Weights of a small GPT-style language model, trained from scratch on English Wikipedia.
Size: 8 layers, width 512, 4 heads of 128, MLP 1024 tanh GELU, vocabulary 8192, 21.3M parameters.
Architecture: LayerNorm before each block, learned positions.
Training: a variant of Adam for these matrices, 4954 steps.
Each number is 200 + 20 x the weight over its row's rms, rounded and kept within 0 to 999. Layers, rows and columns count from 0. The size before them is the row's rms in percent of the matrix's.

# layer 2 attention key, 512x512, rms 0.00734, rows 467-494, columns 384-511
135,196,192,194,189,213,170,188,219,223,178,216,210,202,202,198,227,187,198,187,179,177,207,184,202,214,211,201,196,181,206,180,205,216,230,193,222,205,201,235,191,178,202,178,191,213,221,230,199,204,207,216,222,184,188,201,179,164,181,198,216,188,208,208,207,191,218,236,222,162,189,197,192,241,212,214,225,201,196,195,192,214,187,234,199,217,210,189,208,198,170,185,207,223,234,223,177,178,197,209,203,201,207,190,216,189,196,200,225,217,181,235,212,223,201,161,251,200,196,208,179,204,195,226,174,223,214,178,199
122,190,196,223,209,187,201,190,198,215,196,187,229,214,202,198,194,204,208,174,210,212,193,206,207,229,188,179,197,222,192,192,192,209,167,258,220,198,212,212,218,188,190,181,250,206,207,245,191,184,223,175,193,159,185,191,244,217,216,188,208,206,216,181,204,201,195,240,195,229,217,216,199,196,222,204,218,224,212,150,182,216,191,184,211,222,234,201,163,203,209,207,189,182,169,216,201,199,164,225,213,180,176,202,180,168,238,216,169,230,211,214,248,219,180,189,232,200,203,235,206,252,215,210,177,174,199,164,191
138,229,185,159,219,234,191,215,195,235,194,194,195,195,177,208,186,184,218,200,206,222,227,202,229,255,180,175,227,157,178,196,162,214,175,172,196,185,235,188,240,219,206,208,183,185,186,197,214,203,191,214,214,207,184,199,206,258,194,208,211,185,201,194,215,236,189,196,198,200,199,201,199,234,206,210,174,188,185,215,236,246,190,230,171,188,172,209,204,219,177,182,195,206,189,192,159,172,228,203,164,215,225,229,247,188,199,192,200,170,225,205,156,178,217,183,196,193,204,205,181,188,200,227,229,204,197,222,191
107,186,202,221,197,177,204,242,166,209,209,236,198,192,204,229,218,175,185,199,200,215,189,235,207,207,180,217,191,194,236,217,147,233,159,252,194,204,216,177,236,215,205,217,267,215,193,224,169,195,178,198,180,195,169,190,233,185,245,188,211,187,236,183,218,182,196,210,233,209,216,196,240,215,193,206,178,235,218,204,195,187,193,197,184,224,206,200,187,206,199,212,212,201,207,208,195,174,181,216,186,207,207,193,189,197,197,207,209,209,241,227,241,184,223,186,212,205,211,183,187,221,193,201,188,194,199,187,194
106,176,175,178,197,205,179,244,181,217,174,171,190,171,199,237,195,187,189,216,206,200,182,207,206,234,211,200,205,179,221,219,146,218,134,232,199,200,209,177,209,194,212,174,225,217,225,185,189,174,230,195,212,181,173,185,236,204,230,211,202,201,195,208,202,191,219,185,215,230,223,187,217,200,195,178,150,210,188,207,208,182,196,197,149,219,149,187,215,229,208,189,207,199,194,174,218,184,204,219,189,164,189,203,205,215,202,174,224,221,247,229,222,216,189,191,218,208,196,211,166,186,226,230,216,209,199,183,227
134,208,232,200,195,221,219,230,181,229,181,193,207,199,201,204,197,191,209,209,214,192,209,197,232,209,197,202,215,221,180,210,160,151,163,174,169,193,193,193,201,190,241,200,188,199,208,154,213,203,177,203,221,230,217,205,174,210,249,167,185,210,187,193,217,223,221,183,211,207,201,159,225,172,196,189,200,184,197,205,184,199,196,178,205,218,179,175,220,199,197,165,217,194,194,159,197,202,190,194,212,196,163,209,194,187,164,210,199,169,216,222,133,203,224,194,187,227,177,189,162,165,193,186,164,238,201,198,199
116,207,186,169,202,220,189,163,231,195,193,203,198,212,208,228,226,200,182,214,204,182,236,160,193,229,179,177,205,175,177,161,225,200,220,143,195,196,182,238,195,186,190,214,132,204,203,223,210,200,209,191,214,229,215,224,155,215,168,182,202,180,183,213,180,208,184,206,189,163,190,247,171,210,196,196,207,199,206,187,179,211,208,190,216,194,204,188,222,199,190,211,188,188,201,215,213,190,240,197,205,235,230,200,203,196,189,191,205,208,160,180,146,172,185,209,190,190,199,187,202,196,172,194,192,203,216,229,189
124,226,207,204,214,183,203,198,173,187,176,208,201,228,195,200,200,191,205,186,190,210,184,172,221,236,177,200,205,241,176,210,178,185,211,132,179,215,192,190,229,198,216,192,185,185,206,174,223,211,172,217,186,234,219,214,167,225,189,183,205,167,208,180,207,222,210,194,220,171,177,156,198,179,193,209,226,169,202,205,221,186,224,191,158,173,188,183,200,218,193,191,212,186,199,180,209,222,216,190,209,219,175,213,179,211,172,181,219,179,184,198,138,217,175,180,180,215,181,158,210,156,209,164,213,203,197,200,227
114,186,178,202,218,183,195,146,208,188,213,197,217,204,215,212,207,208,198,202,194,208,206,195,197,237,192,180,185,205,185,204,249,213,229,195,199,207,186,220,195,178,173,219,170,207,195,239,195,225,186,219,190,206,227,199,161,207,134,205,202,229,175,214,196,216,190,181,195,170,186,225,167,181,210,189,229,219,196,179,190,214,212,219,195,204,209,210,206,207,165,189,197,177,222,209,209,217,245,205,215,209,208,203,201,219,189,197,211,231,148,195,195,202,169,204,174,183,230,204,233,190,217,202,206,189,223,208,210
129,177,216,197,164,184,194,194,216,163,206,227,217,219,215,171,160,208,203,196,218,219,191,249,178,185,206,200,186,203,205,192,186,192,182,238,217,190,228,173,207,225,185,215,266,213,194,216,175,204,199,226,219,202,205,187,252,185,236,194,208,218,223,192,185,217,226,169,163,223,193,191,225,204,216,248,176,231,180,200,182,182,204,211,214,203,220,209,169,198,221,210,207,201,174,213,204,199,176,172,186,189,181,187,203,195,191,204,190,215,227,198,240,181,215,219,190,194,190,197,209,248,191,167,195,204,207,207,207
104,162,222,197,182,217,204,225,225,184,202,200,207,203,188,165,179,237,199,213,178,207,150,234,180,192,185,200,181,183,190,185,205,215,188,255,198,206,191,183,192,204,205,195,228,207,189,205,169,192,180,195,159,175,204,196,238,215,228,217,213,201,216,194,210,216,224,199,158,239,195,215,188,204,243,214,181,208,208,177,203,202,202,179,212,192,172,219,172,213,221,204,196,219,201,206,194,203,169,197,203,189,212,218,200,209,224,220,167,239,209,186,249,165,229,191,193,215,191,210,216,224,213,195,213,192,176,199,229
113,207,224,175,229,213,226,184,196,200,194,168,210,195,189,205,204,227,233,217,183,185,212,190,193,209,215,173,212,167,173,216,216,202,206,141,181,228,199,205,198,192,201,223,156,193,207,155,221,204,192,200,247,225,199,219,160,233,219,203,202,251,152,209,217,231,165,198,212,179,188,214,183,196,187,178,173,184,178,203,217,217,218,190,178,197,169,202,223,188,193,208,202,230,201,164,217,205,248,195,193,228,218,212,209,189,175,194,198,189,150,163,174,199,191,177,168,220,194,214,229,165,187,200,232,205,199,209,156
119,193,204,209,190,168,207,154,228,177,218,221,195,220,209,202,191,202,190,207,192,226,189,199,204,207,214,208,167,174,180,159,240,216,232,203,194,186,179,191,173,195,188,208,213,187,208,254,221,186,218,198,187,192,201,207,196,180,180,197,190,224,206,184,182,191,195,179,172,190,195,223,189,204,218,213,210,196,207,209,189,209,206,200,222,202,209,187,174,225,197,235,181,181,221,239,216,182,204,174,192,220,208,221,212,217,177,205,196,219,148,189,284,209,217,196,195,200,200,220,217,199,182,198,204,183,212,220,189
103,181,180,177,173,208,171,220,203,185,254,218,163,179,199,196,185,182,220,186,197,187,177,190,218,194,219,240,220,222,206,208,157,225,155,213,190,221,225,177,204,217,198,211,217,214,193,194,212,187,181,244,217,203,180,206,219,206,213,217,186,220,185,185,181,201,206,186,238,168,166,177,209,174,221,222,181,217,184,213,204,179,204,178,166,216,197,187,188,196,230,187,237,186,222,215,200,174,197,216,154,197,185,187,191,192,228,188,238,202,197,208,212,226,191,193,220,205,160,173,185,213,186,211,224,197,217,194,240
123,231,206,182,212,200,203,207,223,209,196,164,193,210,194,204,208,208,208,203,217,184,196,141,213,203,202,190,198,195,174,195,247,187,201,139,161,206,185,227,184,147,178,213,132,199,213,190,211,214,218,170,210,204,189,201,148,177,159,191,218,180,191,211,204,205,201,215,225,159,175,228,178,179,212,194,196,149,210,200,209,204,205,221,196,200,162,189,228,217,193,201,192,220,198,202,207,191,226,196,212,194,225,216,199,197,187,191,222,200,160,202,144,220,174,196,188,190,181,170,171,165,208,197,220,204,192,221,173
114,188,184,207,226,227,188,216,157,209,201,205,193,181,216,214,225,209,190,187,201,177,176,209,205,174,232,189,206,184,205,196,145,213,178,209,209,225,203,202,249,203,221,215,233,213,200,186,177,178,222,192,213,169,190,187,224,202,242,200,205,183,203,197,220,206,204,207,195,212,221,162,254,238,185,198,176,208,185,206,229,199,150,222,180,218,194,211,191,196,187,195,183,205,209,204,225,174,214,237,180,196,204,200,196,172,207,183,218,191,232,226,207,204,203,206,223,203,213,179,195,198,183,198,193,210,214,202,198
129,203,188,201,211,176,233,178,202,193,199,197,204,216,209,184,207,226,186,197,192,194,225,240,172,222,170,195,223,167,212,173,238,219,231,209,196,199,199,217,196,215,135,217,195,211,165,249,201,215,223,167,183,172,191,196,248,190,152,203,232,212,199,207,177,180,187,218,178,211,200,239,201,218,207,214,154,213,203,181,194,205,186,234,219,199,194,208,184,198,188,208,180,216,207,237,192,208,197,220,196,186,189,215,219,184,197,209,196,224,202,159,257,175,197,201,239,189,205,232,242,214,190,212,217,192,205,218,201
114,198,202,205,195,192,199,202,212,216,195,203,191,204,211,201,180,174,216,158,228,191,215,209,190,226,212,221,227,165,218,214,178,215,198,246,235,200,185,192,212,216,167,210,268,223,185,227,195,193,204,186,203,159,210,191,224,175,214,202,211,220,214,182,203,196,213,216,222,206,212,195,217,214,202,230,180,219,190,213,204,162,207,201,211,213,209,214,190,214,229,212,205,224,180,242,207,201,180,193,185,191,189,187,205,193,249,216,175,221,213,202,253,177,213,178,225,179,197,189,214,235,212,213,197,189,209,198,222
115,189,187,217,205,211,211,212,196,203,179,204,186,201,211,188,186,205,207,203,194,188,187,239,202,199,197,199,207,199,210,207,189,229,199,239,207,215,209,184,199,209,192,192,247,192,191,210,171,195,226,174,208,169,185,225,253,201,208,223,238,173,224,196,190,189,227,219,193,242,188,175,225,230,232,189,212,213,192,188,205,199,187,207,222,212,207,217,183,197,224,222,211,213,199,239,215,179,165,220,176,163,208,198,197,189,223,222,188,201,253,240,254,178,220,191,227,215,198,206,179,227,178,212,195,227,181,206,207
110,191,218,200,220,181,206,173,223,201,207,201,204,202,201,212,194,212,173,216,185,202,195,165,200,240,162,223,186,190,201,193,234,208,210,126,164,191,206,219,183,175,190,211,164,208,209,205,206,186,180,214,194,208,188,222,183,213,150,205,200,211,186,213,188,216,180,178,194,184,169,219,166,182,200,171,219,187,189,200,210,207,198,194,205,199,208,206,235,198,202,207,172,186,211,208,188,209,213,195,203,211,222,197,226,237,192,206,187,189,163,181,158,197,169,203,174,222,206,208,205,190,182,208,231,215,212,212,184
152,201,177,220,200,197,201,156,198,188,201,216,187,197,215,184,201,215,183,187,187,226,203,220,190,218,172,192,216,196,202,170,206,206,205,226,216,199,211,201,182,201,169,206,225,201,190,236,166,217,219,182,181,176,183,204,267,216,166,215,214,201,210,200,190,178,211,223,184,226,195,236,192,207,204,207,199,231,214,182,212,201,201,210,224,200,195,238,170,199,223,234,190,212,191,221,200,205,192,200,211,216,202,197,219,181,220,201,187,228,213,171,288,188,226,204,211,184,211,216,231,256,204,211,209,180,183,192,220
119,177,227,206,168,186,216,221,229,176,198,190,210,200,190,204,184,203,208,217,220,182,200,217,215,214,187,186,215,228,173,215,212,181,224,172,187,174,194,175,184,198,230,208,209,204,223,177,211,200,196,183,206,224,201,200,182,226,202,222,191,213,198,202,196,222,196,184,200,142,187,214,204,198,181,219,220,202,178,172,182,190,192,179,219,204,217,182,222,198,205,208,213,197,196,209,193,193,166,200,241,229,196,205,183,242,212,195,204,195,190,231,150,199,200,204,164,225,204,177,191,174,200,170,216,224,188,192,215
109,204,218,192,187,217,161,218,197,217,194,186,189,177,197,200,240,195,194,242,220,199,203,197,204,212,202,214,187,207,199,227,143,215,209,251,215,189,203,226,203,205,219,203,245,180,223,228,192,203,192,188,189,191,166,195,209,198,212,194,184,224,193,215,198,182,213,208,192,201,224,174,213,200,175,195,220,195,234,215,189,186,211,200,191,209,187,218,178,203,186,191,232,221,221,225,189,185,165,220,167,169,171,228,183,203,210,219,191,158,174,223,169,239,191,179,236,229,181,234,179,225,195,162,176,224,197,177,165
122,180,204,171,209,199,162,251,189,190,196,211,189,201,206,241,212,199,204,210,242,200,186,182,212,188,215,206,209,214,189,238,189,182,165,215,184,217,207,172,189,181,225,203,236,215,220,139,209,189,189,191,218,227,182,197,193,192,249,188,186,193,218,182,201,190,196,176,239,191,212,133,213,206,218,204,211,188,191,217,205,206,171,173,209,232,208,189,202,198,228,175,224,207,185,212,207,204,196,227,214,205,176,174,177,194,167,205,222,180,249,245,157,224,183,213,182,209,167,172,163,184,189,206,191,225,212,199,212
122,188,218,187,195,248,184,231,191,237,184,197,190,192,213,254,227,199,216,211,206,182,189,189,223,180,220,213,200,203,205,229,161,222,168,199,183,204,208,172,216,190,229,198,226,224,213,148,201,190,220,183,223,200,199,196,219,183,238,211,190,202,208,184,209,195,229,216,228,199,226,168,230,191,197,201,181,201,203,207,180,200,187,194,200,202,184,175,208,189,210,184,203,229,200,197,237,181,205,246,185,173,207,212,196,211,195,174,233,179,266,244,152,236,186,212,194,219,208,180,183,195,185,195,206,239,189,192,165
124,218,203,196,211,206,221,173,222,223,216,189,200,215,190,219,222,217,229,209,179,198,196,167,194,222,198,190,199,192,199,191,248,188,240,153,204,195,188,231,178,158,180,193,146,183,206,200,209,217,209,203,208,221,202,200,151,184,143,188,193,175,171,203,224,206,163,220,208,161,198,218,157,195,197,176,238,192,220,216,212,191,198,200,175,185,214,192,209,209,204,200,175,200,207,189,195,193,221,176,206,190,211,212,215,220,182,200,211,189,160,177,169,221,164,188,179,215,227,204,205,197,181,202,181,217,189,214,179
119,197,203,181,209,228,207,229,180,182,206,200,189,183,202,212,190,212,195,180,212,190,203,236,216,218,206,215,227,205,216,215,154,179,160,230,213,208,201,183,236,224,219,186,249,197,237,166,196,178,198,211,175,218,187,182,237,211,217,216,206,190,194,210,209,204,191,197,219,196,238,141,237,220,177,214,173,199,206,222,203,194,208,180,205,200,207,216,204,202,184,168,212,184,173,179,231,191,194,204,184,190,213,185,195,195,207,193,221,212,231,237,197,203,224,204,202,205,199,210,164,192,194,205,220,198,176,193,217
110,219,186,198,187,178,182,207,205,225,183,193,222,229,218,188,252,186,196,214,186,200,183,189,201,191,222,235,182,193,211,199,191,207,214,179,187,199,191,187,173,153,164,183,181,230,228,260,149,210,207,198,180,168,231,185,178,199,179,192,237,207,217,175,215,168,212,217,210,170,196,223,182,190,222,194,201,165,238,183,186,191,185,192,187,228,180,204,230,190,160,207,173,235,183,204,209,186,190,183,199,210,233,193,196,198,217,198,197,222,176,211,217,200,195,203,218,221,143,186,209,178,221,212,147,191,195,169,177
# layer 2 attention query, 512x512, rms 0.00723, rows 468-494, columns 384-511
124,176,173,191,186,188,209,220,199,219,197,174,199,179,216,206,177,168,184,214,192,211,168,226,184,197,212,203,199,206,199,180,228,185,192,234,174,185,162,202,197,202,210,181,221,196,184,226,202,196,202,205,171,200,220,210,235,176,203,166,224,203,208,230,210,199,171,193,196,194,212,190,195,177,205,190,197,173,181,223,219,171,220,192,197,222,212,199,203,175,211,192,160,190,182,233,184,186,177,195,171,199,141,213,185,158,223,173,150,221,200,232,239,212,201,210,250,163,178,173,197,221,235,197,223,229,180,169,194
134,198,186,194,222,209,211,213,180,208,191,213,196,221,176,208,204,198,207,172,208,195,194,198,214,194,216,197,218,199,199,195,195,228,188,200,221,203,189,187,207,157,211,213,187,202,207,200,226,210,203,210,167,222,192,199,185,178,160,211,181,179,158,196,257,221,199,197,224,217,217,192,175,210,188,211,237,187,223,219,197,197,212,185,193,199,204,222,224,213,188,217,174,184,182,202,191,172,205,144,182,188,238,164,198,200,219,208,204,244,197,155,222,242,186,183,214,165,187,215,192,224,213,181,233,210,226,178,216
112,192,190,194,217,224,188,214,203,202,183,198,183,241,240,194,223,199,198,211,212,213,174,198,190,215,228,210,178,216,192,211,202,221,200,185,163,192,182,187,220,179,215,196,201,221,202,173,179,216,165,244,214,185,175,218,181,166,195,173,203,188,191,221,230,230,156,191,186,196,189,183,208,145,207,190,251,170,185,206,205,182,207,198,201,203,216,210,242,192,197,165,180,205,199,217,212,203,215,204,179,165,156,194,200,170,200,196,194,225,203,213,183,228,192,204,220,186,170,181,200,185,193,223,205,234,189,165,170
112,198,170,197,212,181,221,222,218,212,189,193,202,213,194,196,210,202,228,223,181,209,169,195,200,214,242,170,213,200,182,187,209,219,205,209,171,188,178,211,215,191,193,207,166,211,184,211,196,229,183,227,196,195,198,204,173,186,207,188,168,214,185,220,200,228,149,184,210,210,210,226,197,164,229,205,240,160,191,207,199,198,204,174,217,208,218,200,226,190,219,188,179,188,207,225,182,189,227,196,189,203,158,210,206,139,202,171,184,228,195,200,199,188,173,212,224,213,177,170,192,205,224,211,201,237,180,186,179
138,239,197,199,224,172,196,203,229,193,210,197,203,198,166,211,230,196,178,195,179,189,227,171,203,210,165,215,217,187,199,193,216,171,210,144,184,197,200,229,206,178,199,230,148,194,207,193,203,197,212,196,216,201,205,193,127,226,171,205,191,181,191,194,189,180,203,227,194,162,170,216,153,211,204,183,191,174,204,211,192,197,209,203,207,188,209,201,234,214,168,210,204,189,207,190,205,180,207,203,202,207,212,200,203,215,182,185,225,200,145,211,141,192,161,228,191,185,206,182,218,136,208,201,189,182,198,228,192
124,208,177,206,200,201,169,191,204,196,201,161,195,197,160,177,189,199,190,165,193,202,172,210,193,220,169,183,172,192,192,183,244,216,225,188,236,193,208,181,190,205,171,206,213,216,170,255,185,222,186,210,191,210,196,201,239,180,164,183,227,191,191,223,176,194,216,188,210,184,173,255,196,203,197,178,198,194,191,208,215,224,194,200,224,204,214,232,172,198,190,237,191,176,229,218,184,206,221,201,153,202,191,185,214,189,235,179,195,197,188,195,228,204,216,173,225,147,200,227,198,230,215,200,222,191,200,169,208
126,247,195,209,194,188,192,183,219,178,196,198,200,192,208,204,223,218,172,201,197,185,240,173,220,210,151,211,240,203,194,179,210,196,233,147,230,214,213,209,191,182,170,205,178,184,216,204,218,186,196,175,177,236,189,216,179,205,205,200,206,203,213,209,195,152,210,225,194,195,177,200,164,212,181,192,169,203,209,198,198,211,196,178,218,216,201,203,193,205,209,237,196,198,214,212,227,216,196,223,224,211,201,183,207,203,172,220,218,176,177,219,164,204,152,219,194,190,189,216,226,191,199,197,179,159,204,223,240
112,203,185,203,183,250,188,183,195,184,210,211,192,210,194,195,174,220,178,165,188,215,218,218,219,237,161,198,194,182,196,200,203,195,204,232,243,195,194,233,192,204,171,198,231,208,204,262,176,198,212,169,214,185,172,198,224,204,198,204,203,169,203,195,163,158,202,204,180,218,206,236,224,214,196,217,199,214,173,156,191,230,208,187,190,205,185,216,165,194,186,211,178,208,216,209,175,187,150,202,181,213,201,183,213,213,216,192,206,217,202,192,249,172,227,225,216,188,214,246,219,259,208,218,216,173,205,206,212
136,189,225,237,184,203,188,207,156,184,194,218,205,198,228,210,193,199,184,181,201,191,212,208,194,169,172,185,196,203,216,198,172,199,182,189,181,183,218,167,195,233,214,201,239,200,218,144,204,195,182,194,209,237,190,193,225,210,260,219,228,189,219,223,213,195,223,188,214,188,193,186,198,202,205,195,169,223,199,224,202,207,202,205,187,189,203,204,199,213,210,175,199,211,190,178,210,225,200,215,219,191,213,192,183,230,187,192,215,167,219,236,174,226,203,200,183,218,185,212,191,173,215,200,205,172,194,200,227
103,169,210,181,206,204,181,213,196,215,168,177,180,194,205,199,208,203,173,189,227,215,170,230,185,178,226,184,175,209,198,206,177,191,172,223,179,191,186,157,203,219,209,199,240,210,189,169,217,245,202,202,201,226,209,206,192,183,231,175,214,223,222,210,207,214,209,188,206,209,199,182,212,146,164,208,210,210,203,208,201,156,198,221,193,212,183,214,243,208,198,180,208,206,186,216,177,185,169,213,191,182,170,184,205,200,207,190,160,226,239,239,217,225,212,189,216,200,196,173,204,205,224,176,207,209,174,172,193
114,237,213,185,190,200,191,193,239,218,193,212,203,197,160,207,223,189,181,203,161,209,222,173,228,226,186,202,197,178,202,189,187,159,211,179,228,225,239,231,218,188,195,194,196,177,203,214,226,200,195,176,230,172,225,206,183,218,184,183,196,172,170,178,167,205,216,223,209,210,180,176,198,221,196,195,217,219,200,181,187,218,209,210,185,213,207,197,196,215,174,235,216,212,218,185,200,143,179,186,201,211,230,181,216,231,179,193,229,192,161,195,199,222,185,180,167,182,194,223,227,220,181,176,212,210,224,231,203
126,177,206,232,162,223,176,208,222,205,189,231,184,174,211,182,208,177,202,194,193,179,222,225,237,203,213,215,183,203,200,209,172,182,210,230,208,201,207,162,190,218,193,206,233,193,204,211,190,205,174,206,228,185,211,170,230,217,235,222,262,226,208,168,169,215,214,175,204,227,214,183,241,238,222,206,189,235,202,218,177,228,198,220,206,203,191,194,183,185,238,193,222,216,209,181,179,214,183,217,201,206,177,204,167,222,201,213,173,171,214,241,227,197,248,166,171,218,181,215,202,222,181,193,200,206,181,195,187
102,178,191,207,212,210,171,193,218,232,209,181,189,208,178,196,195,223,190,218,195,199,157,172,188,242,208,172,199,189,190,214,225,196,214,201,182,202,191,228,205,162,199,216,150,193,203,214,200,193,220,241,213,200,202,194,172,234,197,159,216,242,182,220,190,222,188,206,197,189,211,228,204,162,205,169,236,194,171,219,206,193,202,178,194,254,189,220,213,183,163,160,199,198,207,191,193,196,210,181,218,213,211,215,196,180,212,189,190,217,201,173,192,211,198,187,194,245,180,197,203,210,213,222,207,203,209,190,189
127,210,185,189,207,218,196,151,224,199,223,191,193,229,176,183,213,195,182,188,201,220,202,193,218,228,195,196,185,199,186,177,207,218,241,211,198,208,205,227,204,196,159,231,170,200,213,246,207,235,185,199,198,152,201,192,199,180,143,207,189,224,170,193,192,218,209,216,177,199,200,238,144,196,231,211,185,183,175,175,211,222,210,200,222,171,215,238,175,199,190,227,226,197,219,194,189,184,205,178,191,209,223,200,207,195,220,200,194,217,175,182,243,181,211,182,194,164,224,238,211,236,194,206,217,222,199,197,192
116,178,187,187,218,206,227,197,219,239,178,178,203,234,199,205,203,172,194,231,186,224,185,184,184,213,256,185,181,195,185,163,219,230,208,211,201,202,185,196,213,167,211,181,186,225,194,189,191,202,205,242,206,201,202,198,176,173,186,174,198,214,187,201,221,218,192,180,212,192,188,208,183,167,179,190,214,166,191,202,200,189,237,196,216,222,191,193,216,215,189,173,190,182,215,217,204,207,193,190,157,204,165,183,200,186,222,179,200,249,176,182,202,224,183,212,223,210,177,197,189,177,190,216,198,235,156,187,159
128,173,218,190,193,205,212,212,173,204,190,204,189,185,208,187,175,197,194,204,197,212,158,237,188,194,222,190,186,212,205,194,170,237,180,241,230,200,198,164,186,246,227,171,247,181,191,207,171,192,166,218,178,162,190,192,258,165,228,189,206,212,195,187,234,214,192,197,228,238,229,175,219,181,186,192,197,201,195,190,187,188,219,206,178,199,209,209,164,160,212,214,186,196,182,222,199,210,177,193,186,177,206,175,214,203,212,203,186,207,249,199,256,202,234,204,197,205,202,227,211,233,204,203,220,190,192,163,185
113,164,195,210,196,197,196,221,197,209,190,189,196,203,216,227,196,185,212,191,221,204,165,229,171,190,217,169,199,219,189,193,209,208,195,222,160,181,188,183,213,228,238,166,248,212,207,179,201,221,184,237,197,218,190,220,209,159,234,201,218,219,230,250,213,209,182,190,220,192,188,202,228,167,195,214,212,194,194,219,189,171,186,210,190,172,214,193,200,200,217,164,168,187,198,219,203,216,209,195,189,193,167,217,205,155,208,209,179,200,219,202,228,204,215,197,217,202,181,188,163,218,218,199,209,227,190,185,203
112,166,191,170,214,197,195,204,193,215,185,180,189,204,220,220,184,204,215,212,217,223,174,215,175,174,235,171,193,221,201,193,180,238,190,245,169,174,178,166,215,198,223,200,219,218,217,174,183,209,192,238,195,208,191,196,203,169,205,180,186,210,189,223,224,245,157,181,198,193,210,156,247,176,182,220,212,173,196,211,207,177,186,190,222,203,205,182,201,213,205,163,187,198,189,221,189,196,184,203,191,204,170,198,185,180,208,184,183,211,235,205,196,225,199,171,196,203,212,190,173,193,195,225,193,210,204,199,149
108,211,207,188,199,207,191,207,234,178,213,219,201,195,175,193,172,199,154,188,187,197,202,205,201,222,181,206,198,203,180,222,214,193,230,226,232,210,207,243,193,204,157,208,201,189,201,245,194,221,192,205,200,151,207,194,242,204,163,207,202,181,194,188,164,203,196,188,191,211,194,252,196,220,212,202,218,199,188,196,207,229,186,181,198,199,225,241,166,206,214,231,228,180,214,146,196,184,213,208,205,205,212,203,205,210,234,219,194,207,207,225,277,177,209,216,184,190,177,187,229,238,183,199,223,180,204,181,182
142,162,198,194,192,211,217,223,177,187,170,209,191,203,227,208,184,183,205,208,211,207,186,242,183,192,225,211,197,227,213,211,176,209,170,240,201,211,190,162,206,223,218,185,261,201,189,179,197,188,187,199,200,189,170,217,250,171,247,192,196,194,223,208,225,223,185,211,201,227,238,145,229,186,192,201,194,200,220,204,216,196,185,206,189,231,210,193,198,197,233,208,203,181,186,210,205,215,174,203,198,193,178,205,188,183,225,201,199,216,255,232,239,221,238,228,207,213,177,190,179,232,192,209,207,198,195,150,189
121,199,212,247,197,201,191,186,202,159,201,209,189,190,175,240,178,182,198,182,201,202,210,204,181,196,158,193,198,208,174,173,216,214,217,152,172,170,207,178,190,213,181,192,207,186,224,176,193,224,205,218,211,205,193,212,199,173,208,204,225,178,236,231,200,142,184,182,200,179,197,221,189,184,189,188,212,196,166,244,207,182,190,211,199,188,219,212,200,186,177,203,209,192,189,192,176,229,201,190,219,216,192,231,182,211,181,212,175,213,191,228,167,222,224,193,214,172,197,183,176,183,211,205,223,173,213,176,224
115,186,196,203,211,174,201,157,217,201,174,217,200,219,205,212,180,187,205,200,225,193,181,223,152,188,228,219,196,220,196,201,239,223,190,189,178,185,174,173,213,187,192,190,221,220,193,214,177,202,207,230,205,204,183,222,227,165,179,173,225,223,200,272,213,228,164,192,192,168,194,224,175,177,186,188,222,183,204,238,230,175,195,175,197,202,210,240,187,173,180,213,170,188,191,221,207,215,199,204,211,174,167,213,179,169,219,187,179,209,191,161,195,212,206,219,209,201,190,203,178,185,203,222,213,213,206,203,221
128,198,172,200,187,188,197,211,219,214,202,183,206,206,176,205,197,161,238,207,172,211,186,190,183,208,187,178,216,180,179,203,236,225,221,188,164,185,189,224,198,195,182,185,157,221,224,188,187,224,203,243,222,194,208,210,154,193,191,192,225,221,209,225,223,230,174,217,209,159,185,230,184,178,202,171,209,192,189,211,246,179,207,203,194,206,203,207,232,194,182,210,197,195,193,209,172,218,233,193,213,208,167,210,197,181,191,196,213,192,156,208,184,208,170,186,198,185,210,191,186,185,228,212,199,232,191,187,191
122,187,192,204,219,190,210,191,233,250,188,192,220,203,194,210,205,197,213,242,174,207,176,221,193,190,244,193,178,206,190,165,225,208,219,191,179,201,196,230,242,176,209,194,152,197,197,214,174,233,199,240,203,189,215,226,168,173,186,203,200,213,196,204,209,229,168,179,208,169,200,221,184,147,205,188,211,171,179,191,197,196,214,216,206,223,185,202,243,188,186,195,189,167,209,189,216,199,210,209,170,175,183,205,213,150,200,208,184,225,194,194,190,201,206,192,195,190,195,185,191,184,193,202,171,238,195,197,171
124,208,178,200,203,207,220,174,210,211,213,229,207,212,165,173,196,238,193,205,196,212,221,212,224,232,208,222,204,190,192,196,203,203,227,218,229,219,174,237,202,196,168,223,191,194,192,267,209,205,200,200,168,167,212,186,216,181,160,213,191,200,169,178,189,196,220,214,184,220,209,241,170,236,232,203,220,211,206,180,183,220,194,197,206,189,211,205,191,201,203,239,187,228,189,185,198,175,201,186,206,215,232,195,201,197,215,216,206,197,214,154,234,175,213,197,197,205,192,238,205,240,203,190,187,208,213,224,211
117,204,172,217,226,200,223,226,212,238,172,197,207,248,201,206,223,189,193,244,205,208,221,194,203,203,217,203,215,195,194,173,203,216,183,174,189,220,167,218,225,181,239,213,178,189,191,187,210,211,193,213,193,211,200,194,136,196,192,203,180,211,154,244,235,230,170,215,195,194,190,191,190,167,192,181,250,161,197,208,203,183,186,204,189,220,200,213,226,195,199,183,187,200,197,204,194,201,206,216,189,173,178,189,203,177,223,191,200,191,167,166,140,211,184,197,202,177,175,170,180,169,219,205,194,221,179,178,174
122,204,183,186,171,200,230,207,189,218,202,174,183,167,208,185,193,209,205,193,197,225,197,231,200,183,213,166,194,221,191,195,218,209,188,217,209,187,172,199,226,232,206,185,200,206,193,208,199,212,194,210,176,194,197,222,209,156,193,190,206,223,207,211,217,159,199,196,200,170,198,239,186,195,186,227,168,230,184,222,197,180,199,194,225,194,201,177,190,208,230,211,200,208,207,222,196,228,196,220,199,203,134,195,211,188,204,180,171,220,204,240,252,199,207,258,224,214,174,195,224,232,174,174,240,217,188,177,203